python train.py --hidden_size=256 --num_key_value_heads=1 --optimizer="soap_variant"
Each number is 128 + 32 x the weight over its row's rms, rounded and kept within 0 to 255. Layers, rows and columns count from 0. Numbers have three digits each. The size before them is the row's rms in percent of the matrix's.

# down: layer 2 MLP down (transposed), 704x256, rms 0.152, rows 693-703, columns 96-127
# gate: layer 2 MLP gate, 704x256, rms 0.222, rows 694-703, columns 96-127
# up: layer 2 MLP up, 704x256, rms 0.219, rows 694-703, columns 96-127
down693 098:103116102067077113097148175122143171154131137132111102187098143096148072075124118094189178110187
gate694 103:155145125116154131076069062168133087147116160143099135158181138163109112133139135136157169180058
up694 101:119131129152095156152088137143135150153101171107121152143139149094118047110067074162123134134070
down694 105:125156109117129130113100059153133121139167092092121131129159078149160113156089099144127219119097
gate695 103:134177107164126101151149125173151151113146109172101155122168099150143187155124153163105123081177
up695 102:107127121125120112176145140106111112110113159151128111129175088111092139100140132188137114095123
down695 100:095121071098092137139163083161139138208137128148201126119107112089062133114087090148104159097143
gate696 098:161162151146141122172108113133131151152159179118142089160117220092162126084133164131169091096137
up696 099:117097105115176068174132141099104137113104135070118177149162127175175124099082138148137174128094
down696 101:127141056119124133114097155118117149078138100100181152128106153148098121114118124132223200100132
gate697 099:151123150121107102101100110134160127094130070157063127139108095092102184111124062148175101062094
up697 105:129117099088119080122136152078105136123135145142164098098112110129118170131092111149089159150142
down697 099:132104182139124122207130182124126134125111073089107100144102094156138154232185131175105137174141
gate698 101:113171131135105129106136133151099128122185173077170138097150108141133168088082121107116110115147
up698 104:130179148151104105139125167164109136143092101123193120176184094084135169193074145110175144133153
down698 104:123108135130125160146160146072179120084148116180127052113117166103135114118112130049120114110052
gate699 100:115104111120172134152147189144125092178084145135127115143173174153115150162087193111149140085076
up699 107:098118114089075113148085106104126177104157123129119110084139124131088099168044096074132170135179
down699 106:122102104140108131163121114123155130120160135135132128110155053157108142109102134142158167118140
gate700 099:165159096107144147137105100049143137132150184144076134160220143063131164141185169080151214149096
up700 101:134183130100180163192077071081141089182126125094122109129097163118165090131093140145180129143092
down700 103:131171146115147156195100111138165110136123153122128130135160154185158123089115077126190183079114
gate701 099:135137099161132145119127055132157135141127093142141169084169133120106086090125192119110103194138
up701 105:072154170137139114076111136140103140156111179113154145132072154157107104144191129112111179086176
down701 099:131115125164102092110082163132100158118182184085181122112139124102104093113161146176124218147219
gate702 104:127123147063179145097153186121146158111122120174102151146136144129118150167137088141077138148077
up702 105:121080141102124173142137120106106143121127080118084127096209118148188120104167079170155079101088
down702 102:145121204147195076162109076165123129152163092145120120075154078166104178141130145188103119100113
gate703 104:107149085137155123145084103135127114088196079135147112102115092110078187177111108147115111128119
up703 097:136198147100187086097059090121133149111125141109073194139048100138119150117155122157120106161173
down703 101:132128153147156109176136137109128104100143110148136049131128198156146129160142105172097167155146